Each number is 200 + 40 x the weight over its row's rms, rounded and kept within 0 to 999. Layers, rows and columns count from 0. The size before them is the row's rms in percent of the matrix's.

# layer 3 MLP up, 1792x448, rms 0.167, rows 1755-1770, columns 224-447
106,178,230,122,145,191,190,145,224,203,120,137,184,225,207,232,222,196,222,182,262,109,207,266,132,258,228,163,177,173,151,237,217,246,215,239,168,176,242,245,139,216,163,172,229,197,210,168,315,210,206,244,226,194,188,205,290,181,209,147,109,189,190,176,184,159,129,264,215,232,150,184,129,223,239,152,177,240,152,210,210,232,171,193,200,183,183,205,128,217,210,159,164,168,171,187,187,205,159,216,214,284,194,180,134,165,190,182,171,205,212,261,195,224,200,184,218,190,174,210,237,191,223,211,158,183,118,148,247,124,182,208,287,210,181,226,160,215,152,201,189,197,146,182,167,193,140,231,213,142,277,244,223,185,211,238,238,244,142,186,138,252,218,138,215,206,165,147,119,186,152,263,242,288,182,171,207,173,246,162,192,219,212,234,155,160,217,220,221,187,133,227,215,111,247,180,215,215,141,229,222,221,210,154,215,239,222,143,172,268,202,246,214,186,221,199,225,212,202,136,226,141,236,278,229
108,221,178,195,146,140,123,152,191,228,153,239,165,213,189,202,215,178,213,218,172,211,178,223,126,262,236,242,185,221,191,189,196,170,150,308,190,217,239,278,178,156,209,193,203,261,143,175,191,215,121,158,211,229,150,195,174,230,225,171,215,133,233,236,215,233,209,186,157,161,83,242,238,184,156,161,200,220,171,173,193,151,88,193,192,164,192,220,173,214,248,249,199,174,230,252,223,207,138,170,213,226,184,152,202,196,176,202,171,165,179,228,237,214,256,124,142,278,184,277,270,177,271,256,200,221,242,163,202,126,188,227,238,197,278,140,237,243,155,226,177,216,211,193,218,244,155,208,196,245,231,227,208,175,262,220,220,228,224,225,221,133,242,117,234,201,161,160,224,191,141,235,136,179,142,162,156,180,184,77,171,166,204,191,155,111,207,175,210,197,138,244,215,219,254,262,118,225,196,193,185,229,167,224,177,276,214,163,226,173,238,212,185,280,158,177,180,192,197,158,239,278,277,201,152
100,255,135,283,109,223,193,167,179,160,215,184,212,257,156,150,137,174,201,178,159,248,151,169,175,173,241,223,226,156,267,169,247,130,133,170,193,215,165,170,212,215,190,170,194,222,167,161,130,187,188,198,178,238,235,178,199,299,186,191,233,278,176,192,149,216,182,244,208,149,146,198,305,179,204,209,190,173,269,137,186,171,175,199,204,217,205,172,195,179,233,203,236,106,216,201,310,197,129,161,207,190,140,211,216,196,205,176,141,203,208,216,105,180,178,153,233,159,195,260,255,223,243,133,248,122,289,190,204,161,172,74,212,249,170,169,234,185,211,257,220,152,221,229,208,243,283,102,232,204,256,261,178,157,197,286,113,273,237,197,203,156,244,147,214,182,210,265,220,148,266,196,215,222,179,289,202,249,188,166,140,206,143,243,236,133,197,118,85,151,206,208,183,188,243,244,216,214,167,221,196,138,215,185,192,206,180,195,175,213,177,259,170,160,251,196,181,154,176,246,196,199,182,228,168
102,214,232,188,219,168,190,219,202,192,158,204,265,119,141,183,251,227,190,203,218,241,192,246,232,133,233,175,148,226,166,130,237,254,180,203,280,330,183,234,245,154,210,189,241,159,217,230,156,150,201,111,163,202,187,165,200,212,228,178,202,182,168,214,205,222,198,175,156,209,198,108,225,163,150,209,168,184,142,224,166,203,245,143,218,252,214,130,125,285,202,213,108,225,145,198,212,151,201,212,194,141,233,164,199,184,182,199,200,267,224,251,171,231,148,192,244,189,247,149,162,132,251,136,183,266,228,152,213,188,198,234,163,248,119,212,239,216,260,217,140,279,236,221,182,217,217,210,177,221,196,168,179,258,221,208,225,211,213,188,271,210,207,226,265,206,126,142,206,171,174,168,203,213,264,250,125,213,204,155,217,288,276,240,205,221,151,144,230,184,188,211,108,146,211,198,261,212,170,170,208,137,267,188,176,205,160,178,221,140,216,140,236,221,161,189,172,217,226,126,198,159,163,253,215
092,199,244,252,202,209,246,274,247,138,184,178,131,178,147,301,200,145,191,161,138,151,220,151,164,253,172,244,180,235,93,197,187,152,239,241,203,208,216,272,218,251,183,212,193,193,205,230,185,178,178,164,177,102,239,243,146,202,162,255,241,189,242,221,236,154,194,144,185,251,212,154,174,217,230,207,268,192,150,219,187,220,281,213,115,183,217,209,262,165,254,209,173,211,260,147,221,153,188,234,220,153,192,240,181,256,133,228,179,108,236,150,223,237,185,212,184,174,212,201,148,210,232,285,220,175,245,221,176,113,215,160,196,163,159,222,180,246,228,207,219,180,207,146,231,205,202,175,185,206,256,88,121,196,225,201,179,209,224,272,281,217,272,224,168,190,151,172,205,170,168,205,176,236,155,175,237,138,178,205,171,262,149,213,207,217,137,200,189,243,174,163,98,221,115,203,258,188,229,169,262,225,159,126,169,174,196,188,196,149,167,153,216,230,206,151,253,242,269,234,269,176,176,234,173
097,124,311,165,184,180,185,198,192,194,149,189,210,215,229,220,180,221,193,227,175,168,183,122,162,136,288,285,181,179,160,180,252,203,171,203,206,207,152,121,229,148,193,166,200,154,182,177,155,216,249,141,224,199,184,206,189,217,208,238,184,165,194,258,220,233,134,172,225,165,168,166,159,175,194,206,217,240,176,143,230,176,225,175,201,216,275,133,178,214,221,193,193,228,126,215,192,193,311,199,231,215,229,166,204,181,159,146,119,187,209,208,203,266,150,199,311,178,193,184,203,162,224,293,232,203,201,208,204,97,156,179,201,169,151,283,221,232,224,222,272,240,186,153,163,201,206,191,237,167,241,136,234,217,195,260,171,226,223,132,166,227,231,198,210,196,274,209,226,293,239,275,243,214,198,93,119,146,180,201,213,185,180,233,144,263,204,279,178,187,277,134,159,195,189,247,156,197,152,144,196,197,167,211,201,308,224,180,218,175,218,204,298,135,175,181,242,155,133,198,226,113,166,142,188
091,205,198,227,235,167,214,167,228,190,206,173,205,187,267,284,196,165,226,258,166,187,218,185,191,143,224,199,206,250,201,212,204,208,159,151,199,187,181,194,151,193,224,178,203,195,128,142,264,256,199,215,249,249,242,180,210,238,222,191,150,121,277,217,221,273,159,176,146,198,221,181,197,198,230,204,164,219,190,228,145,192,247,168,269,234,219,193,114,218,207,180,195,195,264,290,204,180,123,295,125,167,231,236,207,159,212,186,266,217,239,217,213,253,224,136,203,243,155,195,191,141,204,148,218,212,249,206,165,185,286,199,201,184,294,278,234,198,166,179,196,240,263,281,176,173,242,239,144,193,241,170,279,194,196,206,268,232,206,148,211,202,185,233,167,248,194,169,234,126,171,80,173,226,211,217,217,173,288,135,214,252,239,163,132,163,205,229,169,175,168,177,238,198,186,160,136,222,147,159,180,170,197,236,268,199,195,225,256,211,199,193,192,253,225,210,234,208,173,163,190,174,156,214,152
096,199,213,171,190,191,92,218,162,195,157,180,144,146,150,175,128,211,215,200,201,216,176,163,208,218,193,150,188,194,145,172,165,236,311,183,122,181,235,204,188,196,180,250,251,223,185,219,256,180,279,208,193,244,175,235,181,229,232,155,192,194,199,280,259,158,189,189,157,167,183,202,152,281,285,278,165,176,270,213,168,201,197,230,158,214,140,200,218,233,173,189,225,169,243,117,188,161,297,124,283,256,241,191,218,192,258,292,177,238,185,170,236,229,144,168,141,221,144,205,167,185,188,239,232,125,188,242,154,202,277,243,172,228,139,248,198,205,260,156,104,206,175,245,218,201,174,215,183,211,196,199,148,193,176,226,238,213,151,205,187,220,200,241,192,216,206,254,211,190,235,200,150,195,224,265,215,130,219,287,171,254,201,169,186,171,193,167,169,213,157,133,244,256,208,172,211,212,168,156,155,260,272,124,228,204,216,263,205,167,139,176,188,218,115,176,175,166,200,205,154,178,122,243,164
100,172,257,221,237,188,183,232,220,163,207,203,207,281,136,198,220,126,210,224,178,249,245,157,191,158,219,192,192,216,175,229,210,97,164,165,204,158,216,252,173,223,147,220,228,218,225,167,269,237,200,235,160,205,215,223,261,159,193,221,225,268,230,242,196,203,182,222,217,236,263,243,214,243,207,213,179,132,197,200,191,152,182,237,116,163,182,169,221,187,142,163,222,224,146,218,258,152,236,254,159,163,155,218,227,208,207,161,200,173,230,164,239,238,159,220,224,226,244,188,259,179,151,235,210,151,230,233,231,221,181,273,230,163,258,198,141,221,189,207,279,234,163,137,166,164,211,156,174,111,225,171,192,85,149,186,157,198,212,167,300,253,229,176,254,233,240,177,187,206,256,269,183,153,134,187,222,183,175,163,134,214,174,221,127,229,211,140,245,214,229,139,246,242,225,233,184,156,289,157,197,176,153,208,200,168,210,243,214,176,192,161,284,186,183,181,209,236,188,143,177,258,257,203,214
097,218,160,189,263,223,201,211,185,203,164,181,241,195,229,158,143,218,182,198,155,139,176,183,185,138,235,232,216,202,177,153,206,266,174,144,144,271,227,251,161,235,204,237,183,151,159,189,246,195,209,217,125,244,101,212,184,207,194,186,219,258,213,181,216,229,221,221,192,179,162,187,183,281,205,180,179,182,321,265,161,313,196,152,198,192,176,179,193,160,173,208,189,223,215,244,145,230,208,240,174,204,257,186,262,211,184,175,257,239,211,188,230,148,176,201,292,152,263,207,180,197,228,228,301,224,265,196,255,212,192,179,195,152,175,121,179,190,214,220,181,149,179,220,263,189,134,252,197,206,132,228,181,189,194,235,176,200,200,232,194,185,254,177,178,100,218,140,226,125,234,205,141,244,232,229,217,272,239,172,231,164,161,121,210,203,156,167,222,178,145,158,165,120,160,247,229,222,245,219,221,173,135,265,246,180,270,169,227,166,193,247,225,201,192,201,171,123,175,201,175,268,216,252,189
099,181,185,188,232,274,207,242,172,248,219,227,198,275,177,207,163,229,189,245,186,184,351,199,192,210,113,133,145,175,170,306,179,208,168,210,232,207,208,239,166,227,124,218,175,226,197,205,189,241,222,207,190,177,191,140,191,209,233,229,189,141,217,125,135,171,120,238,203,243,257,197,183,129,133,235,159,226,291,219,124,262,289,158,173,200,238,165,204,254,228,184,158,115,174,214,172,178,156,246,202,182,147,151,208,155,167,211,211,192,149,183,219,143,207,255,201,226,197,228,103,148,200,180,197,158,227,222,193,181,259,249,254,244,237,206,253,264,226,173,193,266,186,208,155,175,205,222,152,146,50,212,210,201,187,203,218,253,212,228,151,196,248,198,193,240,143,221,249,149,162,173,183,256,265,165,218,208,266,208,127,279,198,184,255,228,188,267,188,185,203,211,274,173,215,262,218,216,243,274,264,222,210,166,254,157,158,177,185,199,195,198,148,205,232,212,204,211,254,171,198,214,167,172,160
098,194,258,242,222,194,185,212,90,263,207,156,126,222,168,173,169,244,200,142,257,176,136,253,196,175,187,166,193,155,235,203,137,220,264,193,227,218,233,191,158,167,194,244,168,157,156,168,213,171,211,278,172,199,243,168,151,222,192,194,213,261,165,245,169,231,100,225,234,180,142,131,195,181,168,220,200,211,188,193,225,204,164,232,238,150,196,232,159,194,206,188,171,236,188,274,191,189,267,164,262,151,187,224,124,188,124,223,204,190,184,139,220,227,244,176,162,207,207,190,220,206,226,166,217,175,195,185,166,225,209,233,165,214,231,198,205,204,215,209,203,172,203,185,231,199,180,212,238,228,192,149,194,209,233,217,257,305,237,217,224,163,260,159,233,208,143,263,188,165,173,281,197,146,192,162,186,225,101,281,208,168,227,134,190,175,238,230,207,123,222,256,149,222,134,192,205,249,237,160,199,227,182,157,135,157,171,277,183,209,218,231,198,232,239,233,191,279,229,188,186,180,170,164,168
092,185,244,128,258,215,173,220,161,215,183,194,148,215,157,207,214,128,219,158,177,116,207,165,218,175,147,213,205,124,131,168,275,173,182,207,217,187,169,327,220,141,244,169,199,226,200,185,238,229,262,232,208,306,223,161,199,217,238,205,213,205,221,184,210,208,207,150,223,251,206,238,165,246,171,227,231,247,181,168,168,160,187,186,162,107,218,219,190,163,251,173,169,199,130,170,168,225,263,158,165,105,240,151,223,230,140,213,181,145,129,198,187,120,205,175,245,191,172,260,207,330,173,225,225,175,209,177,219,208,179,165,143,163,144,251,223,170,164,219,196,110,226,159,260,233,206,127,248,268,208,201,207,175,190,237,140,232,203,161,193,264,125,212,173,233,182,217,154,164,216,191,162,208,198,179,224,188,194,290,225,196,175,238,167,107,134,199,171,239,197,214,233,249,235,214,204,200,248,176,185,204,182,200,149,124,180,214,180,166,165,163,167,295,209,268,173,198,184,238,244,187,253,152,195
103,206,182,131,165,173,215,159,201,222,109,234,216,221,244,241,248,217,224,133,133,206,186,219,219,157,206,161,137,171,207,204,220,159,186,183,167,190,207,204,187,177,193,119,179,198,184,229,243,253,212,170,156,168,214,219,220,199,207,227,173,208,202,269,275,228,207,268,171,219,174,181,252,229,244,300,154,205,185,213,234,145,247,171,197,265,216,183,162,305,186,224,244,178,130,226,257,246,228,217,211,177,176,187,201,242,213,176,168,206,283,207,187,282,218,242,215,220,107,149,251,260,215,138,254,223,235,225,176,200,229,199,144,243,208,181,185,207,158,254,206,150,211,268,156,159,182,218,212,207,210,209,136,181,168,221,230,210,195,212,154,272,192,247,170,228,200,223,158,284,264,213,207,224,170,203,179,223,152,208,253,152,193,195,216,250,176,188,237,181,174,130,195,195,214,190,190,224,267,175,198,169,185,176,140,248,179,207,121,136,175,170,184,267,239,145,161,242,125,196,189,143,187,189,269
098,134,214,233,148,168,206,228,163,239,101,148,225,180,199,216,210,174,189,202,208,163,146,158,136,188,208,169,163,194,226,163,122,168,156,197,160,168,144,187,199,208,174,194,195,266,131,209,271,181,259,175,151,245,277,166,278,226,265,194,162,257,241,225,230,223,166,237,240,163,158,173,168,238,243,180,223,168,218,308,252,266,226,230,158,238,177,173,219,257,206,214,226,201,240,157,224,156,127,197,153,121,201,120,222,200,130,186,179,169,124,151,210,180,219,200,238,249,273,174,234,232,188,164,263,186,215,194,186,206,220,228,218,127,178,165,233,229,217,169,163,164,159,217,234,254,225,143,164,151,225,235,233,178,228,292,241,259,237,190,178,194,143,194,180,293,229,282,188,124,226,219,248,215,155,162,245,219,220,181,205,178,156,185,157,216,224,183,205,42,183,125,231,245,270,165,203,203,198,234,178,225,195,208,210,183,165,221,143,217,182,195,178,221,185,241,199,199,295,120,190,231,250,259,202
104,230,243,195,188,155,254,201,178,161,233,188,175,195,197,238,234,291,176,219,188,179,219,193,181,178,96,220,192,232,232,223,142,172,178,191,218,224,283,203,236,236,252,232,147,279,242,232,161,172,202,148,170,186,304,275,183,128,196,195,185,179,213,160,157,183,181,175,201,109,201,155,204,256,171,185,219,236,246,148,224,157,234,208,258,179,195,166,210,203,158,142,158,198,194,156,211,185,196,218,148,212,130,160,208,172,255,143,306,196,217,158,301,165,237,256,261,181,275,257,176,263,235,203,222,210,208,197,268,128,246,175,216,191,157,249,284,251,191,139,280,195,235,217,221,229,181,214,188,205,193,185,294,228,248,238,162,215,192,188,167,231,207,211,236,222,216,221,216,164,172,152,162,134,210,271,268,164,171,269,130,259,194,217,202,196,224,227,205,201,226,165,171,143,238,196,179,190,210,127,199,239,255,214,208,245,181,178,171,200,244,165,175,218,216,216,206,180,211,203,128,221,219,226,233
# layer 3 MLP down (transposed), 1792x448, rms 0.141, rows 1755-1769, columns 224-447
109,191,242,190,217,212,180,189,170,221,142,175,158,186,167,305,233,265,216,231,193,210,241,233,231,149,227,207,235,278,184,252,140,204,175,198,199,178,197,180,181,200,200,150,193,204,207,114,174,177,128,176,244,200,213,210,258,274,180,225,209,234,192,245,177,233,177,167,208,200,141,173,195,288,127,196,230,215,209,146,249,204,250,138,202,160,165,208,233,218,269,290,246,194,146,194,218,205,194,206,196,176,163,201,253,251,238,250,178,228,158,213,206,193,120,271,187,168,201,222,198,219,265,193,185,193,185,123,252,211,162,153,194,67,159,197,165,185,256,190,139,212,215,155,246,215,176,181,204,242,242,220,155,222,190,171,189,216,174,212,204,228,134,208,132,148,201,172,165,165,153,227,216,290,184,162,208,197,173,247,154,223,217,221,178,288,146,178,154,152,199,241,179,288,192,202,194,229,214,178,234,200,95,99,245,200,155,178,232,202,234,133,160,175,288,255,175,212,294,254,183,114,170,155,177
111,197,241,168,178,201,229,152,265,197,181,213,246,191,165,142,239,230,233,152,279,187,165,268,204,231,241,193,211,192,225,219,171,193,222,195,161,223,199,217,154,215,220,214,197,203,169,128,145,308,214,209,239,201,215,163,231,129,210,159,171,181,209,245,208,263,214,212,141,209,197,194,219,194,121,176,105,132,110,143,210,151,213,118,169,234,190,239,229,259,245,203,204,190,228,196,248,179,144,242,157,153,147,206,196,131,190,183,122,248,172,240,210,254,186,235,154,116,165,200,249,182,200,224,263,253,143,235,249,190,179,216,229,122,259,132,206,211,249,185,190,178,277,211,210,189,202,158,171,205,234,167,196,165,146,168,234,240,183,240,182,255,215,214,266,188,229,190,192,232,169,235,192,215,184,176,191,220,212,143,232,219,127,156,209,252,183,176,241,250,114,232,284,231,247,189,149,127,210,206,193,195,190,213,255,194,279,206,125,232,165,249,166,253,202,234,160,203,198,144,194,176,207,215,148
104,213,183,186,242,231,215,145,179,255,196,137,245,190,308,275,221,155,214,138,229,246,219,256,245,234,257,121,224,236,133,282,179,209,159,198,224,276,134,238,247,86,275,205,197,204,238,205,176,211,222,205,132,151,213,182,192,214,179,198,211,170,227,267,194,233,193,209,151,162,152,228,183,231,135,195,184,171,217,174,264,224,190,176,196,261,217,235,136,217,212,222,117,295,238,137,233,242,185,155,165,191,259,240,294,200,159,199,246,234,186,125,215,292,157,190,187,156,205,242,244,219,176,168,185,219,181,194,174,179,151,199,150,204,223,189,201,199,202,188,282,165,246,196,201,118,205,184,253,153,189,225,269,167,244,212,258,210,215,171,141,233,186,195,169,261,201,240,130,150,310,155,235,185,190,156,212,266,253,207,188,208,186,217,219,164,230,135,158,207,119,152,176,200,225,283,147,157,230,211,154,176,154,255,168,215,209,199,241,207,230,194,163,204,238,215,316,211,253,172,249,224,222,170,200
100,162,250,177,161,213,226,284,226,238,248,204,209,147,210,136,263,213,193,177,117,181,235,160,229,278,237,191,194,222,204,265,140,154,257,161,272,194,212,179,130,147,233,210,154,297,239,251,225,157,162,177,149,204,125,171,190,131,148,229,171,171,232,192,227,261,243,194,155,102,163,270,235,210,175,172,147,184,145,144,197,195,211,227,153,134,209,214,206,308,223,196,195,199,259,215,143,221,229,303,176,200,138,167,224,165,181,146,186,201,105,91,183,185,171,254,161,159,153,165,246,263,173,212,185,231,238,180,228,186,213,215,221,219,186,221,220,288,192,234,189,202,183,206,234,173,229,231,256,212,211,236,177,242,188,219,213,229,240,228,152,129,164,194,195,264,268,180,182,181,166,214,250,227,154,216,190,221,148,198,251,169,203,256,264,195,229,184,176,178,208,199,191,215,304,201,259,167,198,158,216,185,241,197,174,108,219,241,188,224,196,194,219,254,151,199,148,197,232,188,193,158,227,216,197
089,282,202,180,186,164,166,181,139,188,206,196,187,272,180,119,218,216,189,260,177,216,178,205,295,239,181,162,213,238,249,205,175,162,191,167,208,160,136,105,205,200,172,188,168,135,198,195,195,113,235,215,217,200,148,228,271,233,122,207,232,194,167,192,122,196,222,231,247,163,195,192,183,221,193,253,155,263,242,221,151,177,244,161,213,110,236,256,179,253,163,217,231,197,239,215,134,275,191,238,256,254,142,211,155,214,161,190,230,314,184,193,186,215,135,262,199,213,168,261,151,170,251,185,159,216,126,230,206,234,125,179,182,215,247,181,194,221,187,193,196,195,190,204,170,232,235,173,102,104,199,181,181,231,170,182,261,197,213,149,261,195,221,196,169,173,145,256,211,232,232,174,172,240,169,231,154,245,173,185,184,213,177,228,225,223,233,244,113,203,195,192,187,121,280,260,193,204,202,173,225,174,173,156,162,201,164,225,229,212,210,152,179,177,107,262,164,206,245,193,168,181,196,125,221
096,218,139,263,197,251,172,144,132,165,194,203,207,234,197,229,191,175,169,248,137,222,203,233,221,184,177,156,200,227,197,246,95,233,187,299,177,250,191,221,227,184,161,169,163,267,179,228,203,255,310,261,178,221,186,187,172,155,201,147,234,179,232,269,218,186,177,67,186,111,178,235,204,229,196,221,210,147,180,125,153,247,184,255,189,330,278,154,210,230,214,143,174,217,259,221,148,247,208,174,239,202,197,194,230,199,151,216,223,184,157,164,189,143,187,236,146,209,171,204,277,176,300,221,108,244,195,191,213,192,174,255,218,227,177,172,260,188,210,224,239,208,198,203,254,243,209,226,222,154,148,175,180,231,239,225,220,154,237,260,147,161,203,142,271,196,188,228,205,165,171,164,207,260,132,238,192,278,152,184,244,247,217,151,219,193,202,232,197,206,197,211,173,164,230,226,214,193,198,154,232,236,191,207,177,166,158,212,157,208,115,190,141,254,168,225,169,202,198,150,204,181,198,198,236
087,190,199,201,201,180,183,166,224,192,248,247,241,246,174,193,155,263,198,171,203,299,182,185,139,238,211,197,260,190,244,218,204,220,233,224,192,241,195,154,289,125,227,213,197,265,155,256,193,213,261,260,184,164,190,237,182,162,202,185,218,274,146,201,184,239,189,233,254,276,128,261,283,220,199,207,253,128,295,227,155,185,232,178,196,153,148,222,162,174,185,201,102,257,224,235,167,187,259,190,253,246,196,150,151,157,182,209,151,222,200,175,143,199,283,206,259,197,232,222,180,200,239,180,220,199,170,175,215,155,131,246,205,163,224,178,215,184,209,189,166,176,134,89,181,232,149,189,249,196,186,191,210,225,213,239,249,187,188,178,138,235,235,248,180,170,250,182,115,215,132,227,197,239,185,163,192,172,173,198,181,152,127,226,191,251,215,171,228,176,186,247,223,112,255,141,256,76,211,199,237,166,209,136,150,120,170,204,190,220,199,216,176,202,206,162,170,206,170,124,201,223,104,165,224
098,124,235,138,168,204,185,176,216,278,133,202,197,158,153,169,181,191,101,247,195,272,229,213,205,64,210,143,161,207,176,226,226,193,205,143,199,234,178,204,170,210,167,216,267,176,176,226,296,204,228,150,197,118,233,203,199,233,230,257,227,157,173,232,235,209,203,247,260,216,159,221,213,224,177,260,260,213,278,250,209,259,182,231,163,251,180,218,150,171,187,175,217,180,187,203,205,202,238,150,215,193,212,196,184,206,235,178,218,182,201,152,255,230,224,253,236,161,208,221,184,216,257,167,188,155,242,151,185,148,149,192,197,196,246,162,184,205,137,167,222,238,126,172,245,187,211,145,179,220,207,204,179,160,203,215,246,225,223,189,147,212,260,210,262,235,204,209,214,206,229,181,162,206,264,248,192,232,218,189,282,214,177,157,211,222,159,118,182,178,155,293,237,188,266,122,299,209,119,274,216,250,188,257,182,184,238,154,203,250,163,230,172,166,216,131,203,162,182,278,140,203,181,220,160
106,128,226,207,293,251,278,178,194,177,163,111,153,181,199,151,170,189,161,212,191,301,223,196,203,183,209,209,193,230,232,254,179,182,194,120,244,243,265,197,182,193,283,166,190,209,168,179,209,185,110,183,249,197,201,140,221,257,144,213,186,183,184,199,136,297,185,185,193,225,221,177,167,213,160,200,195,224,192,153,238,182,226,264,161,285,152,176,241,176,169,215,130,230,195,183,206,147,246,224,232,173,176,271,185,210,217,164,205,201,210,145,217,208,202,178,173,170,185,186,277,178,73,210,192,203,173,175,234,176,216,145,161,218,239,243,196,151,165,171,181,245,171,196,209,181,102,176,139,167,269,254,194,203,221,206,202,189,186,234,177,260,229,221,172,142,149,154,205,207,154,188,192,258,260,187,164,182,278,222,231,301,174,224,167,205,171,213,220,182,162,196,228,179,204,193,230,108,162,145,222,178,244,267,201,221,191,175,216,164,196,209,235,184,133,227,216,203,209,138,236,164,181,275,215
099,171,181,180,222,191,248,205,182,224,157,173,226,205,171,215,269,226,238,227,191,178,247,186,202,240,215,190,147,139,208,179,138,221,225,269,197,271,170,168,253,144,180,211,128,204,235,176,231,230,138,214,257,186,183,185,200,302,190,224,188,199,179,193,181,219,196,177,168,218,233,195,241,141,123,233,214,201,258,194,212,178,62,251,160,194,193,257,167,255,159,218,141,212,281,178,247,154,143,259,218,160,212,195,157,190,189,166,170,208,214,273,209,235,140,233,235,260,244,194,201,256,225,219,153,213,116,161,117,176,215,237,268,162,280,182,225,147,191,194,239,200,228,156,241,254,217,219,143,204,204,159,177,167,183,238,135,215,190,184,101,234,272,144,185,193,202,214,195,220,239,220,263,164,275,220,216,190,212,220,222,184,235,217,142,173,78,231,190,176,202,267,152,273,248,235,170,158,238,143,226,185,129,171,206,186,266,225,196,270,168,216,196,193,229,176,171,269,166,213,228,229,138,208,182
098,204,197,232,171,175,190,193,171,137,254,233,184,204,207,226,214,206,227,191,201,184,120,194,200,233,191,244,254,280,214,181,189,196,247,220,241,235,191,214,222,207,202,248,229,202,145,266,210,172,224,242,249,235,214,125,224,203,228,221,232,188,254,194,265,172,165,214,213,205,231,137,163,254,173,99,261,151,176,188,216,141,163,170,132,220,210,166,221,168,173,113,237,111,216,152,298,170,186,160,186,228,256,192,214,248,271,240,297,200,118,226,202,250,270,187,204,214,204,173,180,155,245,169,193,163,209,140,193,249,188,184,200,207,184,133,163,150,180,250,217,168,240,209,162,243,172,184,184,222,213,174,151,187,284,197,137,205,206,238,238,239,208,196,240,152,194,263,194,147,214,255,163,207,197,229,225,241,157,244,193,172,227,204,269,202,229,275,210,277,211,201,244,237,132,215,156,161,173,220,180,201,208,202,182,245,229,160,166,192,192,187,266,266,192,245,262,175,196,202,183,253,291,203,200
099,161,158,261,180,195,168,255,95,193,135,285,147,187,259,251,232,236,243,215,142,264,149,191,197,199,191,85,227,214,157,251,231,173,162,218,292,180,233,201,206,174,203,199,205,189,230,229,218,256,201,170,191,168,130,143,223,144,183,210,223,197,175,153,195,203,184,154,246,235,195,203,154,253,222,211,243,229,159,228,201,255,219,206,183,189,265,188,182,141,142,242,240,234,282,178,200,102,198,212,234,194,265,164,185,236,218,236,217,199,106,135,238,225,225,174,224,111,210,252,155,221,172,287,202,255,162,230,203,181,169,163,302,163,162,207,196,267,139,199,204,208,177,155,125,180,163,296,259,146,264,225,161,176,197,206,246,230,184,163,190,182,239,175,181,210,199,226,183,183,174,199,277,182,246,219,237,183,206,178,127,242,111,141,221,150,152,195,249,197,279,182,183,194,227,88,239,217,197,193,246,198,133,193,144,177,175,197,226,193,222,137,195,146,203,177,157,274,242,127,248,196,180,180,152
091,266,149,287,128,147,202,146,208,193,195,198,225,229,189,228,208,266,162,164,208,267,229,174,217,229,191,177,165,203,93,306,200,220,175,182,171,208,178,186,212,271,152,226,248,215,284,262,175,196,155,220,231,168,243,288,197,170,125,224,169,181,210,220,248,176,261,191,245,152,200,199,237,158,222,268,134,234,211,172,241,234,245,165,292,225,204,202,219,256,227,187,153,174,261,176,250,162,227,230,227,141,202,194,241,202,255,225,175,177,235,211,174,200,171,180,201,136,257,188,152,137,244,177,200,266,259,153,238,159,240,262,222,243,172,171,264,219,228,175,167,245,280,166,114,153,171,188,188,119,197,221,192,127,178,99,302,199,248,202,157,246,186,206,200,203,169,239,185,153,207,185,203,149,203,240,215,195,258,187,177,62,211,177,155,279,223,195,170,155,206,186,154,120,169,183,200,209,206,252,209,184,268,207,141,120,196,241,156,232,145,230,152,123,185,153,236,257,236,165,166,176,209,272,236
106,201,190,258,199,219,183,191,202,201,257,169,261,144,206,247,163,89,170,131,192,210,166,179,239,143,258,213,244,199,185,194,279,167,206,203,181,232,186,255,195,243,188,276,249,141,235,197,220,256,191,146,225,91,207,221,153,210,213,215,276,201,187,131,230,183,241,188,90,234,138,186,229,167,264,215,219,192,206,207,210,224,272,205,170,253,238,223,127,178,187,161,223,148,207,184,187,202,166,180,229,151,197,238,161,202,127,220,233,220,133,203,196,201,156,227,162,139,166,193,173,182,192,207,269,212,166,241,241,263,270,156,155,187,238,123,220,139,235,187,197,254,153,176,219,207,197,212,271,204,229,267,187,199,238,145,305,131,174,227,172,153,151,176,185,223,220,210,233,245,191,189,216,173,202,199,216,273,219,191,194,131,165,233,179,247,184,222,263,134,266,169,243,219,180,142,150,241,166,173,248,146,161,128,260,215,136,231,232,200,318,176,192,266,231,179,189,166,242,208,193,190,177,162,213
098,193,217,261,168,226,166,129,210,155,203,259,222,272,272,148,171,193,262,238,194,222,223,178,170,233,234,102,156,145,174,203,193,183,201,193,230,191,226,175,277,171,172,281,199,186,205,225,226,235,186,268,193,232,165,253,148,158,207,187,204,257,182,145,189,146,219,261,240,257,161,246,214,192,158,131,257,169,212,222,225,239,185,198,180,208,203,259,230,150,216,246,175,232,126,171,265,201,218,153,191,164,224,257,251,208,241,171,210,185,182,178,160,194,248,270,182,165,186,172,222,257,224,204,162,146,133,229,246,287,101,265,161,157,255,263,243,172,264,221,282,180,222,194,183,173,199,177,239,132,183,207,215,200,175,235,279,220,130,200,183,225,198,152,286,195,230,228,219,245,189,164,278,166,171,205,145,200,170,172,160,256,261,205,181,121,217,216,229,211,249,240,114,153,258,219,277,127,196,238,156,198,227,224,212,233,201,276,236,170,167,280,224,223,233,141,161,196,145,220,225,249,169,173,228